Each number is 500 + 25 x the weight over the matrix's rms, rounded and kept within 0 to 999. Layers, rows and columns count from 0. Numbers have three digits each.

# up: layer 5 MLP up, 192x96, rms 0.0935, rows 188-191, columns 0-47
# down: layer 5 MLP down (transposed), 192x96, rms 0.0852, rows 188-191, columns 0-47
# gate: layer 5 MLP gate, 192x96, rms 0.0922, rows 189-191, columns 0-47
up188:473521483481492496483496531505508484435490508511471538489510554492511509506514511522515461498493513446500505486534504510531481515461544495538541
down188:487499531489499469478519517534510497512531479547506484507487519473480523522495547509531464491538502471479473505512488529478544439480535468516542
gate189:474527531526510457475460500484496525508548494493468463499500524506476478517529505527508528574542561470539494481494527489497518542502462469560468
up189:547469473555527532506479535518522544512475521495472484518460451511457439578489521485534455457474491518490506516495499500525469514499498542481487
down189:552509474475489563513550466519506477480482463513522484536488519551504481443506506524499533467468535495510475546539537508531497471460535495516511
gate190:448489485533518530495497493478463519472490486458501513494451550517467502530486464512486515529488477465493455511454519530518529522483525499532555
up190:509466511482544481503489494517502524515472474537516501474478518483477503521528539478493503474489453485475473535473498503539516493527501497494462
down190:552527518502516519508471496494519494516460481498465547493482519476541502503530556494541493488475497521501504482517503526463475501472483524470499
gate191:467511462509580511516464520530514493495493511475499471466512481506463494448482510474550482520492471459492470521476508492546517535494520447461504
up191:484532466530486465477496468499499484496527515505554513497518500499419475505504467509519473497497519476518491489503504485492496488462512509530543
down191:490483497509508530511531499517494501534466501507487469459530513448546535519508526530456522533503487496475519488488485502544502491501515461498468